Weights of a small GPT-style language model, trained from scratch on English Wikipedia.
Size: 10 layers, 11 heads of 64, MLP 4224 tanh GELU, 89.2M parameters.
Architecture: LayerNorm before each block, tied embeddings.
Training: a variant of Adam for these matrices, 1210M tokens, 8162 steps.
Each number is 128 + 32 x the weight over its row's rms, rounded and kept within 0 to 255. Layers, rows and columns count from 0. Numbers have three digits each. The size before them is the row's rms in percent of the matrix's.

# up: layer 7 MLP up, 4224x704, rms 0.0252, rows 1577-1676, columns 384-447
# down: layer 7 MLP down (transposed), 4224x704, rms 0.025, rows 1577-1676, columns 384-447
up1577 107:173144145175101130184124132132089128091178107078105149125089096112098153138172125105111181142125099169124105098074134152090076106140090118109157070151171077147121057180150193100150147138134159
down1577 112:103126148079143069126181165106139114142061179134147053127122140166161141162133139167064114166120134136139131154185086141154150157132172146151155163106076108120136110156103144173135085158154115
up1578 094:152110190091135131145121144087077093147137161165186141115126128124157142138141091114164081089115122137143063173104191111102101095100114136125064106097121130193127149162094142182109123176186081
down1578 094:156106189098114126191093147169147130082146131165147156151104125167129158122087109137136105134172049137108147154163112090141197111140058073119101073088167117104135173093060097102098112103159146
up1579 100:197160105136072158111053133129103110144107143111112141131117140132024157103117095113180143140137112162163140144083099129157170160110132161097104157138093114175122051193123135152134142138143123
down1579 101:083171117191183133166129127109127132125186143126091155184118147159150103114092124125076144107138167125093128140134096102151159183140180224169157217106152100119120175093091140075121065121121159
up1580 092:118149152118149044226165121141053111134134162135124158082095134113119085130094116112173134159074105094161142081125163117188118104093140136109188163070119167171097106105138160137159129136157168
down1580 100:078119177073198090090119198147133086121121136118135141092097135147174151123124102149122107079119129133150127180166128117156122168147117146089119120136107165109120127149118108105124113115115116
up1581 101:159108146151080132216098125112094109177206169113093140121099149142190147125126112147133174122170112157090120103090190127097088134034105087070109073163114089139168048108100131061121091169107094
down1581 105:085161163126154170224124115157110098094114165119067115097156097093186116132192131161142126205058090122113087131073129162148112131139121077180147101127107149096083125138088122055127125144166107
up1582 102:130162096185080059055119098112097198088167126150090124141091146145138120104119144159143135113139052107100072092173153114150118135112144166092117160144157111113097123174104151100123074095142141
down1582 103:191132096150128083133094116106135108123163126148137109160135082144142052152096104118139145137164165193129103086116126100108103142154143141123124101149080071106185126066063115084146100191138177
up1583 089:115100116100117108140168083117147167181114137133116125128121119171148159150096131078141143170173099112173168084159168075116063187038126114119092140129082053137109113130162248142097135194157086
down1583 084:103135109187170114147108146126117111111130150134122170142157120121111109182091095135137119142105152094179099100163166153116110128148204103149174125129145141096134158101143100112149087130142124
up1584 107:108143173135149093181122106095134107050155130152113129144136148075100115135148073084146107075108159112157160166085138118093126139079179113104119106111094116116093082092149118077148098115189145
down1584 100:143047167060141154134132092146127118109121151164113090158104155130092066131137205122143155096174119138151105146136115146128069103084160163120096154074169124128139117151091164089123150101108166
up1585 100:160109139167133148137137096093122099084098142124144167169118127111094147073129117090114135121133095136114122094111102145156142123115115046172091079081109057151152132168110127117167178134155157
down1585 094:140091099180100090108167130179109176132189064176144152145122058147137165097172173168124136120134179100114090110106159158115203184162171122154148167162065159114167097062140102172160062195123109
up1586 096:174178089121141134137092128117147066154102137144137095116128096111075074105106106127012124133132100124102050183040112115096168143116123120125192094169131124083074087099089161143180096125088096
down1586 094:148135148108130153195113043148154170098155093170113123133117135056151137121136103178165179103107143125104124095158139077111149078090087148120131112131120130154113246111110098092181123127149110
up1587 095:078143091137110154091102125162114072134122169074149076162157139060132140152105117143092150178117132095191127143119099140144130123179130131092179124189108100113150155139098097103152124123159114
down1587 099:130156094180147080064101165158112182165103114151152159190103111148148133130138127168125141167065089070142117064144122090107116137150198166115131182185120098140130136128150105135143121142149110
up1588 101:179140146175105134165144090148129141131150142151144082115135156181119119132183118142109097105155112135107112173093131143140125142151145125128088128123146088149102134128136122101153096142098126
down1588 095:132152057151172093140128151085137128157190140105111096145167097173096116141118215099113175141176129093134157111125112128127137126177089105113088116165168160092120134195140144149146133128104148
up1589 103:108116133113192128155125156168144149105167157105100127140081155101151155139104119126062110100131188135190077094123149158124114170080078048070121108144142130106079040213100136115048081152125113
down1589 107:144170154127096096164075123128142099124151108108153148197134173112137173135142092124110150036196114174112159104137106081148091131142147150119125087098161140186097211074125199155138179122161136
up1590 100:159118126102094089165128107157149159128152134130110099111132053118119156127145131138076104121104092115124128202131122138129092133141093146138100167121163107105176132128192159099153155112135107
down1590 098:138117120140150156137078115125148132147172116179082166165116166143154153133103124170125183103197176109137165081160127117109179102087155149189117122085155111131107095134150113151094096107081137
up1591 095:087100103195153141101111180112083146120157128161152085150181131130103145150120123176119128099136109152103134154138111128156132113173148151146122143158108215149128113172112130043125156099181106
down1591 101:102162095091113130147127132162136102132176103181121076106163111117160086139084141107130145080138146098112086097145130148158113128049157132042102103038116133107055152107118145120183152130179162
up1592 103:107135104144136110119106111146055141172106114134115100106128178168153054151092095161118177133133118169130160124083193141140103132065098114056125083119113159108118158172135191145127126200136097
down1592 099:095126098132144091178100163162134083090078125092171107160062081152129089136144163133141152182126121046147201103104147181131135118146185090152146081155178120130133157147168061205115128123104155
up1593 097:117142148100116125104116191118075136097123128034142155116132117158137118133131144119108123051125148145058183147093157183088151173088094109174112122165106151151167115042132133103159086159143071
down1593 103:067157144117139126113145125117166047129145144145155143134112159147094057152108133149126154136096120177160169129128089162120148112116149137160088119103140158062135190112080175090157092131218134
up1594 096:172132134179089148139087205136134098127139138063095107131101133136102133131141093126013119155127114099109133126046101141126164121183049115110099118063169156100108068124106136157108175098156145
down1594 099:160123091142129006124098154183151092122111100130171116140181090086150141158116062155150106145074084192158126108105131107137150123119166093104118158182100124156096171119160144078125116125113124
up1595 099:142126139125084135083127170109146134107113125093101074087057092048123180095062106097078132139158112139135123103069092079133095155109141136105110143127121148115145150151128167124140105119138116
down1595 094:056063105111132070140054147097142088106136137098076175222111114130093124105127148135164136129032134180090076147112089194164099095139127137132119136109130120133144165082153133112125165102128131
up1596 100:114169112084116121114152143137101082120188164158149162143115109118084075129174100124167174139090114092168134207047133110114130137137120108116081127093118151167043162099101166154136107136131092
down1596 108:099183180049128110100153139099116174164151122117132143100130134089087141093142097137135107196128146170108116156124132110079138120117094108136089152104162128149129089138107177204148120106079131
up1597 100:139126138142081051107100115078139157170134127125121171126122174091115129125098063106124125150151116105104164084105107143063138130097149132177112062133159104112131085185140134112215165110149120
down1597 101:110141139136129110161120055107130094111119174076189128138112112115102169145165171146131139150106092145124105147125148181194063127121095122164131134099158099156088153077158179104120124052136128
up1598 096:119104121090146126125129060091107140163118135080122140088143145149163154139088147127089146118182113079151085140110131119142171145121041113093105124095139069107085177183071124080104115133097139
down1598 100:135155158230125150129113141127158142180114121094111147099082097213122135125099089118112165089149098117081133154212162116120155133122180089126105117177157081150086120162157023097114125085129145
up1599 092:131115171107063183126069181211115132105167142097123138125157116159160138109168136183144159116114137113137112133157137068127077133130120126096138062161118132105087104150084184070117122158123127
down1599 092:110084175075149133092208121128126130108111144070137045162066101104108137139070153184200105146124104156162152148114116132175139166151148163193120111108108124108085124170157095129173169114192079
up1600 098:098157093124175105110081170140144124128140174182068079210101113200125182111106122164122162130133165160114071137074104156181111122124180114146137128074106186125119130050122158126076132121120092
down1600 093:145086106060110170080152145102150159098082122128102207130091164086158116139134103175160173145167108135185142116222158123112159192106137148169137091119144123123110131092134132151093179187123153
up1601 103:145151147097108128195124126145120153153157183123146128092119158146095139140168127150160109131121162219114121212084145075130082123106057085135140078140170134158104149162044110069083113152065114
down1601 103:119097124156156149093124116128154062100175080157143100111108185125176072140124143127135065175062166119128154103104158187117145117113101176130118095078070065107167111127062093081147030184083144
up1602 092:052119096140077102131189113106107165174138132193163126126133171109091157126106128125091090166096125139128065139146131134102111130093106129093140141138164150182135098147121141098150119211142104
down1602 094:132156154173052081150079075156157144149138178123146128130107105171100116131163139153084123128141181167152092178082082199140191160080169121149100054129113143163142169145180101105114111099124108
up1603 086:089087069108067137144112093184110077128121190131113149135080163092161077143173150137160133148127156146158129081135083113179103120111110151156062149172177117104113153168144137109075162117174165
down1603 085:096156161114139119138097096070155188119090116121146157101131068107117125166133087062131143135161105098130147167109191132120091168175133140120113123117130109093072066155172124149072097170116078
up1604 108:188134192136077140146122119157074173139076134095116143066108129113105109116162144149129058128120113184102146163126161091155127150104135084130116143108168126172167141102144148109118142108211137
down1604 106:037129102131126136126144162114180137105138168154082131063145126137138142142173151116149130130192129133098108133170210148151151143134123158127125192099128180122051096097092125111112099120077129
up1605 090:120119125161120139079119170114088113119173096115181130121111123073129104039072142144097092122156130088097121099081163113154126118096083141115167104072143074134124116149077194108124073158113111
down1605 091:132179088139130102141169150114077118145140141098143136188169116084090115138080128165140133128127175101173121099128136103131112098099128128108100110095115142093079133101182137179123128161166150
up1606 091:143117158169180146147155100130071094102126208125114156091177178130151152123099139098083110134083119125172094110127069091128098137125158066083104160104107111160124120192141157092177145154127147
down1606 090:120087090114068143088120194185153157111152122104129108112115106104173084149234067118174168166122105122135084122094137101118156132151107160171123119098149134098115131130106166216165096163116139
up1607 103:131099117112155151134141200115118102096211140063133117157130050140113180067101083108130150131127122085117139112094163110101125155118050105128128162124128069116097093164095152024122053163144134
down1607 097:138131126104119150171181085108121152143144126095162058107057148098119171114099107085168140131070138170129150111160149093153099173123092132125132185141137123145119139102105123167185132127100108
up1608 106:141159144091118108149120134089108126150074097130075106149125113119080127077136101139167128160207148102153118173114109079125148139062074075066110118128152103125087123160077132066153088145111134
down1608 105:112120157089144084104076082114139141114145123097161110156130142116102160109099121143120164169104068164079146128090091120146118153079139124136160088157118151105152155101153127085168156171137076
up1609 105:082140174162063147175133126068101141092120128110155120146141120136156138113152095132085094103146146118164121113116172174106104149149052109083105096135104083166181108219120127108056147158165144
down1609 104:137118120134124153124160150125185113176129156174101126174185115145082173145096127065149127077113145057120163115153097051101140121095164148113154081105168131125162183088110108115093131167171161
up1610 096:148171175119165128122108181121147170146085050146111115079173063103058088131112135128129146116160082178109137180212172170006115193179140145119136070141158109136119117107114119156163106120145133
down1610 097:151112157144135140109130119085128104116147092117215141180098153146096154144163114095120124101128117112122152116107163121128122141033152163146075145126084146136115119139118117122141085090083169
up1611 095:106134190129108142191159162110114144147095115122106133159082080195040151126151169117109122099113106145118099114068141162061108192137142129136154193107093116133150150094143162175130139124134137
down1611 096:176144081169108208151147140152138092114119077052172119126145087112142150135127134165096139109187148111144127132086113191167120129111155176091142108158111162130129143119127084080086148142130166
up1612 100:133095139088139088108116112105135097153133085116087149069129112121095160154128105115121076103111087105100132088088146155155108155135082142136124215132229146112149122101151170135146130095091097
down1612 100:098105133168076093111087168175127078122162150165180140091162102135219112132080141093166132099104095079122113177154148133128196145090185156219122134141130167134096090096148141103115178176115094
up1613 091:169086146179196106067108192080114121040130091191148159143094090150143162057086183113168139069148112178142093111110167132133096079098080151120185131147171172164158121148155156136094165142124108
down1613 092:151113140196168146084143172087138127196122139110162112156121142175144083144142106097115110147105171081124147058133137099160101101111128108121130124112100132124078125177128173106148136154123114
up1614 105:154125096126123137148134160128064171128115167138117159162138167127169158142159162190061150148155125135066111132107106155105139115134126117132171141144149146076111124168145115117081114125116171
down1614 107:129157111113125196168099128102115117101099148155132086143151078172139080130163121159123103115124123117116164147167121133113112112102130082131137147190156175172128168122143106144140145121152140
up1615 112:158149092132155108102137106125086174109198119145121158176116160128164090109080148149096166155067100126087081112166120127047113180100157089083160045136160160123190075116105227088147147150116152
down1615 117:056099101140108156111144159145149134114109116088048184065129161140115097153103109167136148196116127176141124139161132116076146140069129149102141118106129156134120070130146136130095176149158173
up1616 093:126167134139055059165099183155092136101127121133113088095200167154069134084102112128159102117118132121130180129128096183159159139099051076109109117115112182145203120157084144092105140154144138
down1616 095:121129101131151137125084112088135134146128122164162133145096129143204125143081134150099156148141104069140103112200144120097055081140116132105061162117133173095110129115100152103157120067115133
up1617 093:148106116135096165180101169131145120153151056173144081187140127134074155115091137115122093127125114127145114118129116107090082111151058099089130086112159182062123091120103136099146130118157125
down1617 094:132112071073142088182136160128120102129110142159110172120184119095111071164113109155116138105137204091137206154094160126099083079141193102133152123211150090089077123150138158171130118105152120
up1618 098:151120163137093153105124152156117116121169215060153098140122078140172088128079169116133161159217078070099098155099193078129091135165169139110101116037166137110190128151148173083169149131153108
down1618 098:160140108127169142108093136120140149123160148083081160201085150113169161135085079083145137146119147135193117117127132050091255128072140112147170143105107145097190155177141148135135089119123086
up1619 096:108138107162154103126110153108141125122143140145124123083127162111140119123112105168116230124161132164102115163115125116134093170160145135141113106168101173109091121142117111128110108186150087
down1619 101:094143170139128121133061106101108127072160152121110089093127110166127134129113138151127163105169125137139151195122200106106102147152155163100119141116137113140124141095103114153141083174152107
up1620 099:154100134094130106132154123089067137083069150065104132093084140170147132095147081184149100072157107200135074108087125143151078094084152150167142101093107136132185184119115130138148119178138069
down1620 100:081107136149191147165079133150170106105106093143122128118093117192054116157125150130139102110137121058097160141131119144150158171117079122141129128142154119126148166146184114122119120120153084
up1621 105:158178134091101118162122129197126104109168128093166099165183152122128170086106095139076149138085127125146068167132148134129107123144137190147148071082098174137108095172066129112146094126150121
down1621 097:131085158120083148146083161133182132146089151108083148137170095154103209130174123043138074182179059164067145145105147109116080170139099049154139155119196106150109130161148122116062118108160128
up1622 109:112160168198131109145128132072089150147168195136137096103190112109130175117141126162163154118136103161076101142159125181112123106112173106135093104111135139167142132155105107137171176163118127
down1622 116:137143139112144129131130160163118098111170146117191126077105107142137102164091112209160136102063176136100147151114181100173109116118075112158154143117155128147087141070133102126188095083125113
up1623 090:158105111077101143110098114145152140137096108103159109141199147129184184108161155110143103107144094149090144122085101138134066112111130070117103107148134133099193064135169229104084144172138152
down1623 090:085109077188141132109091158144165139080176081149115181204070141142093074123111108107160103110098187131178099140183115159120087144096130101088191150052141118194150123140134109109120076165149084
up1624 099:139198150120151070110101070099086124173149093149225138096113165111132195125161095109111118132150119121155127083111166136055118153068124126164115129105178145142168117062128115125175149129135133
down1624 100:099086148149078116146160226148135093122132131129110144117119147184073115119153110165122115131136179156113107125105153091114146131108125085114082157143084157094152222149091124181130160117107201
up1625 102:129094212148117067099101216124125149106173189145144097088137109154112116138171119085219139107098126119147148125168192127126135138105182067132172116072085136140145100109171128135165121117154091
down1625 101:086101141105140147133135101112135125062110165147152127126115109102108151103107054051114120143128092116139112195185168146108168101113155141162137118133175119128122079130121035127170120122083176
up1626 099:104082181130140105162145157133090135118128101109122150130125097131157103156124087168157116122165116189151137158110082170130132128159100124087084127114120103148158142159144131173131174209115074
down1626 102:167146167172125160085137130144116152078147144093145118140163123132137136129144104104113136073123149150142130106155141101153160133121152113104158097144103119116144144082146107151151140183183141
up1627 096:131187185098152100114105114136063094160155168120107104111123087126104113114133160115152170161165086153106100209131171185141127143175115152093167111137120142158141142165139136101128155196100064
down1627 098:079105115151123121130112108146115160102153123119088127134135077117097096137151121140097146167167092098101079135133152156153154097136111125119149124141132118118086116143136102098141088063118164
up1628 103:176105143168084111121116104128115142191172138110094133148107000115156119131120167096132135139162107122098151083135142085137164118123128116124101137097091036150162086145117120128137155123123044
down1628 103:170121131152124095155151110160127131169141183124101131085163117151140104124146208098119131091149123123066114126101153112107141087141140121148107146129121113100134163086200097080140034132094140
up1629 094:151130156093074186126091116166119124098181158061064131092117118112123189125128131109150180154194100149146114155084127101078136187144139144166126117135148156131155126213144129133131126097100107
down1629 101:169094139121152157110159136180157168141191177118142137196092123115118095158149076159155131124132115088113129105135215092113179102097078065157122176146120131201088148085157191121157105136142129
up1630 103:066164114142119034191114130127077131134170162130162126099151124115124143171098100162137132111146134136137075138116145112117147113106116143074111134076094068128157099129077107117143175085115166
down1630 099:106140138188097149147099143170132088196103122134089087128160139137126092123078135114155108092162115136082155132128148155104160124083133122139139101105089134067069111124123116141119110166121125
up1631 101:143149169121150140127148098148156085120171115096074066132093066132104140098111089106127167100147105119141074202091157167105168109089136170086203128130123190150161139131165116189149133142095097
down1631 102:123136146120158096112120120159164139142183130081098146107126129129122068128105151161134188126154169154202116159103155157099199156157182146099194142173145127121145155155134125171093146109086118
up1632 091:146174147085151172061142080116136106074175136114110166177129092125165167107061142124128131154153096153126140116222108138149124091094124135067082116134199172153156111150123129081139142145137145
down1632 100:174143106072094149146166142182133133164109142107121083147174169175054144147198136094146131108129142127134087133158151072104136152112102129111118079136112128130157132123155159085110081114124146
up1633 101:153115087197125195118067101151120132133123088128100099055141108109137119087138132105106141121185127110109121184067106119083125170161142103145045118120140152158147106106079148116120158072109061
down1633 099:133117095081107181168209117143111106129200103129146132167109106138098176139126147136134118104123151143142124054104175134158168178077129146166105201067128123095160130127062103185132076154089121
up1634 111:131079110106132130121142125127103200143170123149184166172156113151127134139132142201093149156166088126130128112097198124161080164174119130156182089101202151203099097161113177159088145091114122
down1634 109:178064048160075127145199049181170149095134155202136144163154157124146074137163162105155066129214170096113172126146092116160140152172101124176113168100127157151092130119148090081161136103149144
up1635 099:137110176128107092147113103105110113201141098128047081115088160101138118127133123066128155141183157134093143160106074143108133083005143129102161106136144151119151106101175155114130138145170120
down1635 099:140063134121151148096139153074170154119106103142121110150082105094190119121162117155085181106148086088108163117076116181105120153185121112040112141172164102064134130092150072126146102140105136
up1636 101:146110122124136086102105077133131119165145115125117139153124127203095170086150152205058138093080130142091083145138145113159099155108049077131074136140137131111099102120167177132041053129071161
down1636 100:135043161058147111124110126083133099154085154114158157114152103080135155111143098119135161063172132128084165091095209135053084087162110165132112120083121141152075119108136135098084129105103100
up1637 097:124148089116142103096101106169185151101182132076108141179140129169106135125130115120088154114106128082122143118103109124179125085174135130082168148124169127085111186086148111135153101062141172
down1637 099:083154180204083154149085149143122157158115103140127105102074179119131098120113137173186133171126137158179166167132149193164129099150099105165140089108102120140133123135063119166107112224143169
up1638 100:137188143169153120052145138095065128087138123103161115129140135162127124114073136083154120124131133066138129152115148085159063150100146063119168106119122138152148149113152151089112099143194132
down1638 095:119084119068088130164068187065192127130087090103147126142140213134140110122128185127122145101162122109208088135080098122113188070122184130135142090129137116161211163169165119143162163168181146
up1639 102:135120171158034074122138105158108145157129134117126163072165080154139105111139050160120151124190138152180109133112158138136112109146095133136112142125203103107089096126128109128132099170125108
down1639 100:116094168136160118154139167114109110149134123152103039119185189120155109121149153146126119134160058155130140087166161087164104168132138177084189172127138091173134085111157145130121131109175179
up1640 102:131165131125107106105088171107145140147099112158185112101115113119157087088159106076131184073134145135134173138071128113169134149135115131106107112127159136125131166123158093136176139137138186
down1640 099:101116144102141132186125124123121086155113120129151150120136113128092158153116094140159129189146162080090138114200173140166123161105099069124179120099118127139144135099087120112098115112114170
up1641 103:081092137161140087129113153100134175105131137161110121096118147111107081107144105162174164119135100147127121173130123120113094112143087139141121076118147122177109077137149118096119141162123150
down1641 090:193133110078100089083151166088063125144165145119137144169116155126175096145125176106162105152083115129115157099118105078126189142166226139159148089084171144114121169098136093119143111129114088
up1642 097:211138109155145095168151088033160120175147111189135161105068079151146162111099144085134130153146101154107085160111130129132067098110143088123170139081153175144161131091119189143157133185175154
down1642 093:134077143089101112146167107133177143144238108136123104190130157133124084159131130187125108056110128117090163099144174093135026123117137135164109106092131128102120149109189097106139122114134072
up1643 098:143091133134094082155131105122142109156109159101097106149114135155141168113143143142089110116160109112213101151205126091156143139122163132067191106161132134152161127115042116100105136175125141
down1643 097:169211128107115152113127129145123105153129110128130137120103103118133153134166151161112134166112134181100108097106142189139160183168105077110178127161114110125138093112154096142141129130235113
up1644 114:091104152083092163112074111086117114164134122135135073127152122074121166124159076123063137163209129142065151107118125121170132120144112133123094165150156169172153131157050110080133068136137075
down1644 112:149130027100074130160148168123223133157092205163147132109149117072088100141136182122120029194125128123134107026118138137125146135114149173058131152094165198094130078148106150107176094145161154
up1645 107:070103116106109165144059115042090157182135113088165131105178133110101131103096135187130094101139161145098167142128163143095093212013160179165095123147116155115115100148115138039160111170123020
down1645 102:128112187126127115104165124137136089125170127125096126068161161069116133151125108159122104137169115058186196100140172175156101138130136135160143096136127178147132075150155118146153119068154105
up1646 100:167102131121048057091115224167077179145111139121142113134099164067098154092133142154193077120138180107131118142166118114112118135086123095074106105162175116133173111140146123114098150165146083
down1646 096:120115099106100116133125188168164101088141109155098119145070138138141197092113122132107151152088176142165089125123129176182209117133121148129141154195168111106142108148131093169123171178124055
up1647 085:150171125101158167135181080037150160103183133142188124152150069089071134149138167132138132076111120077049095092116118130121096124140149135131157106134079130140120129097130139132186119131197109
down1647 098:070097124190113084151132224152147134111114185137132127105128131175161120134148159155143087110171142139188101164168142108100136069127168185126145107116137121147187101141115138120068118149097176
up1648 093:117166123113139139097084194057080151125138169184103160167125148147116175145103141069135132155136119081115104114168140107120079163144169131100109132071152115085092077189144153090167104081148109
down1648 092:156120087105178057164108140158133119107109137167143123116138109142147119144121116145122110108137120118120137144062124085098176121102153112152125141088151103144080157119111129126062156138124117
up1649 113:155111134099132169178136136124130104110151108131133115146097159191177190111157089140083113051126087106122106166136149156147146165143135132111138158065141086148183078125133143126151121096108108
down1649 102:170029134152143163092176155143136121112175113177166096127131112120123087121132093161124152134098096136183103107133146100165124143121124131139108182095102139113103136121118129131153039100081122
up1650 096:108141118117111105164101145157080141123071127167107108078112115116111118152120143123155124183118120098118111130136189138095120181102142155090164102105175116128132175137127116141097151109161087
down1650 096:122114131048126107179131137137133145107052104129080105109076186152090154147140118154099180144130133140110092134099068123141180144121138113096120128134117132119073044135088129113097133120147122
up1651 090:115106184119132117138118096096159144100185106090118186098093117121185194052129096151043089065131089095150137048128112055130160164081101105123087115060200099099158143139140129163114093138141159
down1651 096:136136146129124144168114110171158194086136146136129176139105102162049112128119114078146148128100171067102135120153120155131100095134184140163150161149117138109065108122147106098145109142146138
up1652 100:123153153158126130117140110146131147170102087117128186161129156144164121061209198163105157133156137161100095135093137130108115144144147099092092128126119067093118118143122139106125148131121107
down1652 104:096140084109153130152150111161108158170103125113163179067140082124116166118118097126123155122129124114163123169149109130170158163151159048106138126118105140071093187118192118145073110082099114
up1653 088:113105105165132068131158100129084105133140103161115128156102136127131090059134131055140115112148111114170184139149133120057106159085126138167118120126123201153133098129079127120146145078135118
down1653 101:119181125142115048178087167179150075158136111187115114155149128118111118145153128160102128093143139105170106123110104116113024136125136110176136099178155168099158140104119186133154146128152083
up1654 109:153149120024097112119135096108128146203117100139155134132141145170159191130099133152137132113136113080147097178126105116150145134130135030128129171102128103107157103104116142131179100126112098
down1654 112:150162081087139145137073141107105155132139140089156146060121150126105129136087132142089154140127188117185123091098133103096105151091159167209133111095148116124047145111169126101096093148132093
up1655 100:109124082115114130049137102140145075166137167098150085132149192185084103122128095082145187124196060143118197183104198105143104106120141121143145148205099062101135099165133142124095138158175095
down1655 105:096130143109131121082047124140197080163090163099129143141072116118139166136141186096116124124170105133155154065125123162136109095157174134144107142113088124142123168092178125146134121143172144
up1656 091:136143066156110068125108121162126148173099144081088171135101170120082136124136066115148101064126075145052157101143171177114145159135121138114137146133161117111118142094123146131120133089160096
down1656 090:160098145110103135146200110139096099115126100118128162120092135147105160159162143140132107158090143093119142178083117088113121095126064088121086098131191070173201175155058077173125134130072127
up1657 107:094162127067188085131148137144092141135132160142072123121140142129108097136099143102144209163179072121137129119099109117076143091128142168145149077160158103126075113187105127090106115105112132
down1657 101:116101114171111172088156163095092134091165053130140142149120181193152162109096119074131117167148127133106071094056094121104139133139127135116128131107115147070128125103113100079088142113160158
up1658 106:151126189102138136122090133071143109154164130095053094131128008152121124137149146121137088129111031123164078162165105123173131158116124086132090103130157115117200113173121102099118085121145109
down1658 106:148185188109147132109159113175142147103167136149149129154179127178088122127106152123121153146105126065143150134124088127147171145135144089138127094098106109099114190150113111093127159156123152
up1659 104:117134128157104108111143182124068124141161139104099116106109086111152186145184085117106165108194151134087082151075176121088116129123097135154124047056160104112084057133069155098086114174122092
down1659 106:143067150108184138119168112083102134063124170100098096076130085212125111138138141095127123146142131093110135163104164078113106108152106144165171097165143126113072109129124140146187080124033152
up1660 094:120158136122153098135123079126064131157162130091152131176137099152055167084131132084177114130140085134142171150113038165130123119126079173146135137113136156125118144141107125142149142161141139
down1660 093:160118161102107065119141128154151101214093118186069175110135168157114086123144216200125159127105108132182094149165102099103053088138186050107135184132083126145177156124118115149099101131143115
up1661 103:087165185125130128076109110142134189095111151124166114182170103144132121165149120201097045154208113103128157133161146140117109146087140060136064141102101165137167163078058108146141134119110123
down1661 103:114124120146135119083142142127169147119120151112178118186104091136128178135108112116169140181118094156107127163173121083091166142119163121168158120152164097108164120188179087154169100138161150
up1662 095:099173111130065138153132065164096131084148156096176149110141130128070139114172128097191135106119099132141099082133131093150099166100121100105156142148143109146106163154096134104133192171127135
down1662 098:154121118127110172121096103134122087155111222089129120101133116174092152116120108114156130077172112095116102187117102110157095123139109136142095127135095107114173157130161116147109097139132122
up1663 100:140207174165141112155187130102125090141178131130131182109124140127101102090128101097120149105085108200128139159131138116109098142109109079114126110128196075222112139122192170157133109123064139
down1663 098:102126150133123108116081177074125084187125157181192117118196095110119151111110187101138114158139127100109129099151068163096163121107114088107149168136138127076145099108121083165131083130129120
up1664 101:081134173132132138139129101134101127167116220094120169121113239143114148153154128129115113108144097174105125133132131180114111157125111145140127087095098103184099144127101124111193100071155094
down1664 095:134093154100096176106171105124147141073106124151137170110105091142133165124120158153103075024144112128080132217194089106131157146153086128099108185066196110145146115148114134125067189128115116
up1665 097:147123048141065135136198160147103089124099147172102107222131112208170121183155103111097199137140133157186099097150121129139143127128143122057119117130142189161075130142158145142161165115168153
down1665 097:100105099066141120074159142054140187118135149125146093170115146135192107152111095155163080080173137142194135168171155151101159168114185129115138105126136140138151072105117183210111140145067076
up1666 100:094126208120111122111140131161102183111125090095153163129096114131067132116149091094123090164162146146159136103115113121093117104104128151115131116128186119138104125120157094143086163189089122
down1666 096:138166122093141157110137111167135145161116166184087154129096141084163105113115178110175077147123187167121110148161174106158124127123064072160154135107147151148139139183141103151070122085095114
up1667 114:138183116104157111105133113145056154154141117129155162241166117117112135116116114117153116080181099131156136115078148098140149160091143099163112104097142121130082117102094116080158115192098074
down1667 110:087125217074109154150141138147140161146109173154119096143128156127159153131147145097146096112178107142108137131075120088123056153153131141140112140164115115198145156094117106127083130118173149
up1668 096:213189072151146178079082121119116068110138107149137101119198123144154154064147064131085190124133092188166135126102119144134149151175139154110075093107162080078093109085083093105144191095199066
down1668 094:118100118156111149124102092089111171108135114111153129157141162159054128119106104102177089140078163125082131129153144193050107101106122068052141117153098117131105153123172115112126112116156178
up1669 099:107111135093128145118102187117088128143108121119047163131172082200115167106124146150141159124174109140142132154115136103129124163141188075188132116160126128148136101082108162139104085141137131
down1669 100:116115171165138199073088131086104177098101107111084166166105144111099151147107128076138215149149112089174105139106185071172156177118131123116101106104120159135127073181087063166145141103149125
up1670 105:141164071126101185122083118158130122189170130141107071147160085167043165100134132184182152118110114111179115120101127100108139138131092199191093128146102108155158120135154140140183125150137119
down1670 107:177132133162105167094137132118097138124159092130124106142163174147091071137148148187059102092153177132139115127171144149117097167132134142109093118134084152134068135120157160106159127106130143
up1671 108:148129134096126098167123140099121142116192134137159118158110139131086136142079057111158094101164096145150091153119160190097110104155160147153084112084095133147174065146151166150098174100184056
down1671 108:130083134134158121170142113156121137144110125121126143148206141142129110156103116126153119140101106107147096124111174147119125032122113102095121083139116152135134133124110048116110160163163099
up1672 097:148127122069184080139084063131146082125126153153108110153109034179119071146127075121094147133190130116159106108144156152133152183161086132177151097183134137125160160121124162110124129153133108
down1672 093:133109129132137132152132122106060112148103117162205097178147106108081133147077125162126110207093124145090108154122114168072104149125192087099144153062173160112185109140171106174114098138132109
up1673 110:148138157101129127104125123121132122128166118055085124126159090194105201137080113131158130142140074146140142161131132088127115157114146129140108135112139055134127125170124133076140098155169129
down1673 108:122113166170109152099138108135195130110183115121135115084095122148102125146089143160139234152107193164102144081120156154152136167136077134174060062088112167168140083116135114160168170143130183
up1674 100:090128141127149105117086140153081120147142126123074134155155146147108142153084103130153180080170089179126137130092118139130130163068081098101136155088146105104158134131129119153201114136094100
down1674 096:129143199094136173105152128073207144213081114151129179106214169076093127128125158099153156140103151115148125092141201158110096174134097153151143096139117136166143036154061148061112092117096164
up1675 090:107166174114131078119106105134112092118189177139128140109127156125161120130073118138111167104138144128127138145133143176140110125140119084148033091076079180107068152142130168101149161081195076
down1675 090:157127141125144134158137080127182114119104165149128088130114185134124121136134123148077083145185138150107160069132122106123116096111156119099113137120084139105131206086115144168151109137089134
up1676 097:157112151156064114150131089098091159144156151097138111146075154115158108148106129065116144107147116175103156169158160135094106168151117084073151082128084114205125099129164132101112097114127152
down1676 099:082142112182141115138142182132128134081146148128171185131119153117202089151152122120064145185115173167149083151151100116128167157142131132151175147138152097150090198159175122151186155141107105